config.toml
num_hidden_layers = 11
hidden_size = 96
num_attention_heads = 3
num_key_value_heads = 3
head_dim = 32
intermediate_size = 256
vocab_size = 9741
hidden_act = "swiglu"
norm = "rmsnorm"
norm_place = "out"
norm_eps = 1e-05
positions = "rope"
rope_theta = 10000.0
rope_fraction = 1.0
qk_norm = true
attn_scale = 0.177
bias = "none"
tie_word_embeddings = false
parallel_block = false
init = "normal"
init_std_qkv = 0.051
init_std_o = 0.0109
init_std_up = 0.051
init_std_down = 0.0109
optimizer = "adamw"
learning_rate = 0.0032
beta1 = 0.9
beta2 = 0.99
weight_decay = 0.092
lr_head = 0.00972
warmup_steps = 358
schedule = "wsd"
decay_fraction = 0.258
decay_shape = "linear"
final_lr_fraction = 0.0
batch_tokens = 16384
max_seq_len = 512
doc_mask = true
train_tokens = 148700000
max_steps = 9076
dataset = "wikipedia_en"
Each number is 128 + 32 x the weight over its row's rms, rounded and kept within 0 to 255. Layers, rows and columns count from 0. Numbers have three digits each. The size before them is the row's rms in percent of the matrix's.

# layer 6 attention output, 96x96, rms 0.181, rows 0-95, columns 0-95
085:120037123109113115134123164150138136110157121133153121127128116061172164160115133052113144085159121143173141132172157105145116137119138120096134140097117159126164127154083151125093143142112100157203138157123147124193127147071062056110165090142063100135113167159096170084077095113168190131
082:157133113161144102152133139141205130129129099108092104143096131120158148135125111116126122154135151123144149124180119128126127101073181145144137163084120169123149152127101123147110147105130117130255145130106187083121137120157165148151100127198115095176127102204134057142123070109178180184
087:107124130117132126105103093095044144139161109162165130123143132115118087126149164125075143107048105105113106113119109154133142165140109104136136071144092052147145138129105125110162156160140138110199186120127123100105099170169107136220120077077150141147144068066087116185157140120150183150
097:127034132069119129068119158132071148123088092135154189109127149085196201188123073100143133120128135163098135130101113114121109129110118143143170077161142099132141102123152139037135128112164139064150195112127137132150120141126121089165109153092161124151137106155080134129158157162144089169
088:137113119144112129110153141112162133106124119104140112110135105136096114131110127155124146134144126129100148099123123111130170121148079100137164125151136077138115147134135131125124135144135112211127195020070071171060074139079180107073119207108124097069081121072088150160159140159079074103
075:148130110139072104118144158145124140136136109128144113130087127131159141119110117074148138116132121138152151089138125106132140109188153085140155113141128086130132125111117115130109158132117146150194171139105158125117217127090172092092187140220124123074065119021135140036056144124142167120
111:110105131088160138138122077100146150127157133143142095112147127151135076180122166168134108110126166162168139123186107088138093046103173149121132181087138158101169156128073137107103146126127124150161066150135122060171117106118139076099146162183152097154139055173173082095112095069170113144
074:123143123168094119141151134097143124116131121099103101150135095127140142154109113089135145093148165137126140093109130113094156137097107129106113113141114123152144119124110117122155141139101096152208102085157121136126224119210080196101148059076127171172095124119119175163246162134086193129
082:139153098129175133141125112128130142145144137137110129145131144113136106096139147131104100136141121119129116162108159121155156137122118119122108127151117125145129113132130120145106117131106127242083164104107194095252092131166076142130096160046157153070096083086163144155088120129069234138
150:159089082098107081122083084225119105166132104191139113082086160129085138095139162147127087159153117157130145137126148078155103047190174131136133167161142166121144107096186110177073163175112090156176154128151144110133116131154144060095109105118153128129137143129123117148168139171133155115
074:159119146126123114120151150136113150092131135122094139120111150107123135103144093133140135146172167111100144092105094150134143114138142133167161110111142138149121134150122122137129158114128142161119200114145049141027181126255095145143088087105108150078145161177163136109172055175181109079
079:120139137107128137154110081128103125141146137122098123120105118106126135151132114140153130149101145109155119104130154153113117156115157094109129099118099091180134121119108154107156121117157151022122164145090082157133009185111150173098123174160188093152073181086118099052204089108091152108
073:130131144099147111141125106132117138095126130120117126120159106156087153138122129161140111138125144150125148114123135131116121132131108136132123096149144107118137120108113098132130131130152151227087133196126188152027182162153224128171182104098138120102100118078022126106240146140154156133
073:116101140134140107136140133109110151122136157141140129102128141132114126139128127145122127157116139137126112105132125162162111131163154114125136134110114122125114118092134112112100137117118138118096092127169096100167063165124166086101059016143176116099030073023156142065186080187065175119
070:131124116102116110114132120157121131117097114107096078110114141159137131107109140150101113146171131112132128190111103130123109099150153127137118142147171177126127176136151135169163132147159126081181070192129056164016033123200168112080115156082173105120137145097155172172160137145102144153
081:123128128118118159137126128132141123116119109137124102109146156145180127098150117153123128146098125107147118150131140129165086086143170161122145142112124175122131138111129111129107141139133104103114114102167153174167098121160131167046000128150121095189238087162163079082134081106179094096
079:143144138157161114107126124093133110104149092128128119171111145118142162154171161131139071117146124142133147156142132129167127168113105148154114153120149118118128194101096137127174091154142114140135034120064121167087060191132181078218137160154148129107158158094105024109127129158113154188
083:142062155095120117106123137160115154163123121124130107107181166108122105124157113100115123113179135122159133114127134130105083098155176123123146119121149147123104117145123105177114148164122132143174039114148183195076084100131093173128228073086053118109139134115086056101177070120133105131
084:120142132164113192157148161106175120126118120084104143165168133119164164128139112137103118108111144137145135121125145112120100099126108097086108139130116072136123145130117139114092137148131087168046163189173071165170150170100177229164132141096148118113103078116097133133174115086234180126
092:092129143047152180112106105150129140088129158100131111113149125173082163159145143171168081110115111151158176160184124131111109074124130159110168148108137153105120136119089120105132114082137143100126110190101124080118125098204136136127158105177071032118119089074116108072133130114198125164
070:117101128111153129123118107141159132148129102093115133138115150118149115134118113120111135163141130146139148145134136125109106087131148151127136173116144126102123143107123131123113127103130110083087145173135150129118143209085073034207125073014141034153163231151139074124145121078128149160
081:153126109133133123123126126111121125149129147122128101132123132107140156125135145121117103101120122136145132118114118121083131129164127126121143140124093128135116139128112124120136143166123114168055142034117227204089124173152146136116136192235090095080166208145156123134097123102222211145
080:149119088141125139123166149112120114116112120115121167094123109086115119157112119111132145127144130129128136106115131121128134114141125126139133140136130133135128133143137139128101118092156144131144162110204099162110194108026191111130082142111135204034081154219054080100053111091173134197
094:114077156188124109112145148157154092172113142087119139158134130135139161107157150127095143120158162150154151104144114133163070097131175161106122146094122145115135144126112121152148190166133087178167045073147093089140142180129073115190134163087103114171174165150158052102178080090089160132
083:142064141168124070120124075124097122073141111182175130121065129116074159085121139103152143111141150196086161090122136108125151159125078147086159109137140097122104101176149151144101130157120115097122127128164126153143151163149168112039059074066131132099106177147101152124103132150070087099
093:113113119110147124134135113145119117115119139126124114125134085123133146130094151136124134129131140127146130151128110102124115139115165142089118131103135130118154143162121123134131100133135100112179133141117106094250096183233190115127150173076000120151070179136107081087116091078077143138
087:117106167096125131126119112150117172137141128134113131135156133154146085091137124119098142138101125091126097141122174148153141139103133115085172137124117161158181109134135115113124122132184130136180115129151161241106144130068072146063137186053120069164061155202137122125161200152150180101
073:138137117154107100148158101109117192100117118108138128113101110122166131140105116139149144158128111096133119140148124144148113153136103109107125102115115120119145109159128106145110140119151148126185075192180064113119091071132088058085062140165214225075110123089107193052078139094124106145
091:121118122131129121140133162114165145138110157128149135123137123124156116105103143124117133153105107107152129166180087156115124120104126167148121105094128127123152117134107120121143104136100102197126087176123108095185143143045101213069150036201179083214163214111126097148110117124088112174
123:122106096175088120180134171172150144129096180131095225187090105064126153137111115090138113116198089172090166121094174077142124057194147137130121131176128147169111111119217148136123156102124085132138179091129131151131143132124135133120131108113136171126101126138083148167137165155119123126
103:140123163123163168116134117107099123112116127129133120120122123128133142090126131130139120139101133114078109136079142138136154159121119104112123097168139101166124120131185126121154128153143130125142143071161090122125071043205163199109111161107100186126137159076017181169060173214147109128
141:150099149189068144149202219074132170063086151096108152168095068108153116110068114075116131138132142121166128118129091169092099107122156112132164100092091127122143182136082104157119132136116152182152112150150172142102106076132141150113125080095140099135103132139134083094081075134150124151
195:127072067125181115151171134129168120122111185110091114111175104098114158139125124121124109064168146149173128093164109104147067088085170156113120160072125172098156156145076106144108156130135088167180068163130117117110113106156086108142162136126137073166109085128170117079134068073153157175
086:142138080122129117120135109155119145152135124133126141137130130132126101110128125099108141147142104122116112115146124109132155146137106106121117138145104144133149098138134122156116147132123115076123102125060126220141065084206157116178128018143143177087049161140240160141068159152188179109
100:095199136199137085142167134072159177125146137111150134125129120105151098112131125105142154097145086114078081160109112115123180175082106168158180060153112079194145089160149103095158084090103195134126139099131122181120102122140159160127143152126142200103117090078117134184140159151116118126
077:130122106143155093142144108095128143136128116127115126160144123059183152114137135126130123134140103099118102149139113137149152159120116130098121111136127107137176116129108111127121132122135129193198236075133117118160027194112075098112143052176081154133155136156110178056091188170131095142
101:172142110164156172115114119107104135091114120125139165126125099116126119145141117129130143141088101104089096133068104142151163161139112107116146121172109040180139085109169129109126121072078144117180160114100105104156153086115136150116043122135147166065106188098132110167127202205059134082
125:125146124114157134146171105091150146126125153105140105125148089111157099125107128114116133080112152118190154110202092136094106159112142114137166142063138151074144147160032132103104115134143156153183088189154128088139104138104164138165153133138098111196152143166191106113146052068131164199
076:119113131164089102122127122150132128105116127141127122136115111121086107117129106135139164127166141146149142119116130127121111117140168110141115134111122127142114117137116139137118107100120145139124133255073058182196107151103110139097185185067126164118184203103134137133150041134197133109
075:113176111174173151128152140069157122142118188116141148129128127098119118099150146146129147141143158116143139130177048131127137128152107138155094120094170140077096155142099114172168140152092106190141099205125155191100152069216174107130153101079083124211119169158142116131097094118132142148
080:128122139108122076142161126124157137142125115108099068130176117119150100139095107096088154126181132128099138156096120136097164148077110138128118104171144092155142143148157151093131097102115151097119112020090116094167127097204065147150107110128188161115113083155049072185128188159106084137
087:118122093121132122111082127167187100148152117132136098082103191147107159091150124164131132173150162135157153082111129112101103104116190123129178138139147143157127120127153112163097158118175122159167121098108011126167201094133174098063110151180174104125163130083084149173139081148157148136
082:094127138105095162136131124110130164087089122095110107140147102123158140126112104140166114129121159139152124096139126118113114098112152158110112138126143150119139141113115107126135118120143117099087041021159059091095077197138135142093117064091045145195170057117141161143116084128202158153
422:120108112132177143177192107100182109109099182090091105121184090141137112127096119150108147068119128152179142131181090126145078109095158148104120137061116184075150180176064145145122172141146123152141076154138107112136102127122149119119153102150105082165149099151164113088144073068165136178
077:128136127133139177125122147108112129112106138113130114106131125145139156108122083119143147127113099141145142110166138116114107125122137125152109127104103133138146122151091135139138118128110137118172134115071123000069130129077146109097054050118068154126123160135131169145137053115253200175
086:132119157119137118118139114077123116133119126080118110126119122149153144121105118116130137160133153160123176073128115146088117158097139149132158110097107149129125104154136164125152165137121108162091070099119050081083130162075124115129190102047148140069179185213097144076074139152104227102
077:153092165131110148127141146149096120081128123138152091132159097150101163125115144136149144157123128121125130127155155116142138127119102124098123130152152100150122112095121130125150127107119131116123153223250089131113133176082160107132142151135046132145082114065110088181017140110131099039
093:172098060143161131129163126135151112093108117124090093117141113119110167135132102136147149091143138136163155147156127130124111089140140135077124123107145132096127125123076128118132132101137113105162153101105108154120174055193165138103188093128156082185093185182168087124241115037150119173
072:108097108109103130116143137164135110126127104128127098104123152121139146125138119161141146110117156146131177126116136091147105108125144138143139125144141100150119138133149125142101135130115078135160230167040054026146084133140107250181117168107164110176149097159104115170125120151203108138
070:147128092161133117113136158128150110183106125109117153143110099082171131111127132119129128138164106120121117122130166111131136119132087128092096137136089131147111107131131144109134143124123104109055122184070184153090107141085116196165095162222175188194119085161071179081150141146060204095
087:145145135129133108125135093135128113106119108139118080122165125158139114120148115143145131122132115124121115115100160149119157172155089114120141175125096124142121101114098139151104128101187154054229131071195147213192160150080180216143106082120184128127147124109103193136103111106136072074
103:170130083134164146170160128066141156060129137134095115130163089126075116145116143117158115076147135117144143143184098148136133107129101116148123110071183174090126181149062105179176120170072128109146073183095111125091092114159129084110119107131127039140131095113133141086101100086150104182
081:127138108124169148101115060136128138135144106110126152107112150130117125132143124161133134152112152105156133090142130142123075088132185134123116132104103151131113147131117121167126135136124122203056109205172152174113123049139105110125140031170053093146180168191153131039117119171114083132
080:134140122124129146103126123104122112124107108102116121133101122139157142099106129131129100140152109148124121112132163110112112138121121171113094150156116091141115119124150152128137097117150146073115127064135104167176095124115181091226213140199158049161112139184064252135114149161086160085
101:125155127141131145173143146128157135150142154127104124122148107143138108113111138128079120123162119131186121159171098129135063114095192141112119119081110149110121157168098133142118124090127163223162099183098194149165101091137155158058110130174082106164099120184209087113159051149158115161
084:134127110126135151092104145132131113124109132130163113124108135138130139111138133152117119118124121117140119157136145134143128121152135148116124124131127163120120134105151119131134085169135090146089144112127212057148049032132199083086182118034196101197149138096147148132058144094173150037
101:122104103116157125128070097134122125147168133171179069087119178121146119134165151130123118134057054115121099197133116169170165128189092093129117127138133112110072137069141161107153146081101156095088137143155130164119131081084086110195098172153126099093064174091143123140161143144163129088
075:149081127142124119156107126162132126114158109118097082139082113133134170089105149120147100153149147122104128095134174132096160164101128114095097150125093124167158117132137163147087127129131121145098147118094147138134161107162108218036143148109056220152126121100031213069148114123132164127
082:095122146117090115127145112131114097113128146110137139116117105138115161124123124138145138115125130133138145102146105148130105139142120161154127111128130132110125095109133147113135150166154115178119160145103036071066077052173252152181053146198145091131181169175132065146144157082096170110
086:126143132120122123125098139111157163110125117129140132126131133130142100129122123146147137152158110132153126151183127130130133115142145079138126103126145114109119127135124115113123124115101158183153110147159175111045164214231109159185078117106190085158050149188135195138057028113124101138
106:139115141160103117160108120129133137091120128139116112127127137101168122122131132152148115132112169103169128137163109149152089113114179148125157180080143186106107151124086110153138131110156091153088056112143151172123056080113109064143154133095110109165103117144114043089113020073076122210
080:125133120134114138111119135162125115151132143104111144157105124152091149142118121115148107111156158131163138107119157104094101103115163116145102143106136160149154140165134113168117085142121142223155054155004201108161195108121171133083062199170108113139070167126110143104087138106155081144
082:115123162153131088116129159115114112142119108104078126138145120117103137121127118122133126131165150144144121140106093130121091165122170166091143154104127125108113139118101140139168141131145115059141095160142128119140099204185132105000216204181140098213105156152080071104129134135157141173
085:138123162150140127103133173128119127143162096133136100128154126148092158098132159116136109144158156121098107100105143124128148083098094120093128125153122100142135116115140109152120121143119143013072175157121108067104208167177095104103189180191150219098081138097177108134117132116073105069
083:116139139119144104128123148099156130130119168136147138120116151143155132136134123118140125102105097133115107139131108094123145133127109132144118111140125119125147114169140130137119132131133131094102139173000153191157116165166235140106041072095106091075173136080087148152055111096074083141
082:158116113102143134153113109088149093125112143124133109142109127136122115132125134116131125141120107136139168100142104133132101113161167105140144139110119161106140159108132148114112190155164103078212093110154133020074109140118111139092197095150123080075161071145113030107031114131160183092
073:131129121153100132119121165152106135118121175140145184145080112135134119076135114091104161133137119118174112129134103147126102099107197122146125093105108146141134109130118131178120150089087134158115075164118154115174107118090188127112195054176130118089036062211159146115202084131115158088
087:123088139102147164108138143143136129095125113170161110146114127103167125075117150122131115094119125098116118145135121128120164109154126092125145141136102096177126155148137115129111106110102115158104166075095089108092077255106091137120117099066184134142082175137138096137058121156167008106
093:156157163077126098097071119169122215185150088160156098097149164220113167134180122153213074130131130107159097077153148074096107081174159091160134143135131097139181083128101072122128113135141133131169163131129150095127119119119156137117107096127126143158145147159142088120174118124142159145
079:111134137131147104113110124136129129125133144156161119133146131144114115127149119138155129104112121145122106096113137106136124089129126120124127144166128124167148091131142123112155149113121118153023119125062104081124204216165190210093172135091095125069135032184192174181175118169105126110
101:092108116130121131138136136136156109122140150126124129103140119168098127138139158152079112105122115143177122082138129123113064113092170181109134128067117176113154144140077120138111114133164117144132069170195149094164103188110162101078085133159110070189114036182188138096186096096140186159
086:128128126125093116116117139094119129089111138141163138118070121148074145131128162146174105148103126149081172165093157138093192090147087153090129143185133143170115113089182124111157120103072119111095191118170106152177086122119117156072112079125150190106116154091057103139111185158092062075
082:119168166129113111119095111148118097150116124152129157147107154123121072119148121143133130131159093141127111148106133102122135081173144119167111138144112139151100142156157148125126115105101173135179059143025158166115131138096064128119057143205150157089108086215118095129090118136062161041
102:134129136138135147129122118139144069134129119126108135153139125131150134125131129127147138099113139124168118147154115111129101118091132126087089159082115186095128132165076155135119140121149069159133062132102114111046048212116168136161158119157083145188074090221179107087093079060121094121
081:124125130093115179137102102176127131112125104124142175104134110156111100163113144165109136119101093129104154142079105147142161132181075126187130083180134086124127110105143162092172151156097134170106149096144133168170092151153117218160162078110174135046074167087051116123150147166182115125
071:112152161157143146145142122098141144082121187121159142102091118111116127114117105150145145115117097098108103128127116128135153171149125109147139100125151120132124136140138131134133091123158168064152207092111194121148123043124098169130084207090172111141217127100134146137033078151039129157
091:122116156105158145094122127134098151157147122135132146143122135144113109099139129117119124159103146145081119138139157122107176124112065117104133173148127108140132089118126140119119126105114134065087170117141106073136164113116085255153119186086113048096030148137147158096070203169121084123
092:069105115087198137113105043110101135165197152121121077087156176118095113130164133151115117083124134098115089138122187141132116113118133121092097138148101146189142107133156143145101122155114160112120156117095147187168119206147130165127117109132080175162132064094122177155146198113174094153
082:117143101115094095125134138119136137121107097120098166134092102090109086174119125139120098157177133146094142112131150112128139119161114140148176157144129105123124151108132091139132088169164109158205121217131171212123165147146072170118099194083208094102209167122161118106129167175104128082
088:144155086103177161077112109139112115160170134116172125088150198106145176156183110143114150111092129147114128130087169155119130091151116158083118114177129118144154085087166162089108097108089153095085133111120113117193108152097115255132132138141164148092081099160141107149144139183123147106
112:126131137135166136113133139127148123113136108138134103148168158118136118138159129138103125113139125114073139165077118127107187140106100126140144112168132097156117174128176126114140115105119104080114120151106199180101087128109150116093099137062134203078065144205122103245116202202109106106
073:128172131175146137155131131127138110121134164128102089098146156125137118127141124140122152115090114087117076145113101116155144152148149111147105101150138113108139124103154117097139108095130165108213134153150089157108108182226201166072126111186160175073179074106119134133099128194107024113
089:138160135114147155129113117123134121135112131136132133118157135151108100120129102140128143138119118159179139122161142111136082072150172115139128105103133172118149125127100131112125154139105121192184144134043043121079126123140148074080178152123091072138193047178216141031139109112111103163
084:152068079118150112091109146174132088142099093144131120090165123165125158124134118124187084099146138150105112114095160111169132113120105119120121125132148174122147115141160142118109118158159129081080164069124145092175235101095154048117105122141088115157065086167073145165119077194158126104
097:110135117126092158144128131131158159103134125134117130125077140161118107113140151164111127125109129139102140151106125150124159065121107139154160140136125150131111173130162117162144107103098144092127184108027139136162149199072047038153157138105227175135061137092089089134086137146159171145
073:129109120131102106150148152126161104109111141126133129156099123102171121124107113092140147154120123147113123122146118136114137118129118134170141110122126115139146108137120148119113139150127152057121202152060153103081060073040173242077166118059191131128106090142102176076151073103128189117
087:119117121179143117136121114100129139141116159135135120119109095140108127124122140161138127113095154126139096121130126110135134144128126110135104148117119148122155130128099106144186158162112137145159070061064111128153183130090232130254094175100124164218144126083185091064111118173179123115
094:139161194159105145155107114087111095109157093151134059139171131130176104152117128113135132125105098128143113157109169145095144215138131043130167086150153092132140090104119167044137072114151185190128121064109138112141180171157086148119125127135139173104132141105139150152115192101106159115
077:136137147145154142122139128162142116102132133177141142132124108138093132087136150147145105123157157117125116120120108136123128091123153125140118176104163112129125138119121132131138090108095145203163160123153110096193117099169202126168207127182166109087121164148128057167165039131147004066
132:162113140119141108100095150136124140142135094157153096128140136140138119120161120108154123122127108105068132167108148148151203171154074117145163108195140068158129082098177151097136088101125147090133191074123189160066148117103060144090127181119137149078104161088130168149171152192087151076
080:170129121127156164126143136109102157099115160125119163143118105110105157087120121136141140124109132141118113145106145103127150118144110110108087113163105124168096114147139126098171133123119133072112195102182186132095133120146133155124198146173096210090178136091158117130069135194027201217
080:118137152166127139108136147108147124124149106124133111124140142139107121100144117141098161164096141125138136124107113145105133116127149168129161123127108135149143127101134111120139132130102107143037207135178093177170194181242101077119080082131226122151108082131089031080117138109150131128
097:160126105136133116133136128122136125144091130118139136114156107138145113146108127130117133139116117144179113171163109096144084118135144116102148113115147131078138099122085122095127154112140123123172096106215108160198119163108234152082109135094158054159058090105233112117115111071183153191
085:157152117141118149106137142154138102132133089117101114146110133148111140107127119119119137155132137123141121145113130132115119120142129095124142144127130113118101142141126119125155115141145143098131084118175245015177069165144176129113129184099163156055146210133144195095198151130194075189
108:127099153113175111105121120146149105171127122122130118101132166161113156106148134151168094146131140142060131130074138138144170113122104133124125118177131115159122092102190119142145157133104125078136149075110173123050159177094147140140066136127158200124105203029084119174133186197102104119
076:150122132129101147128103179096130126131110137112139120145120110106170140135119129086142121118116144118141119085151150151115143139117136096149142131138118155147167116116121151156151152181136154130146036092049133067174095075135063184147111152151073150085060181124104088126233120087151119045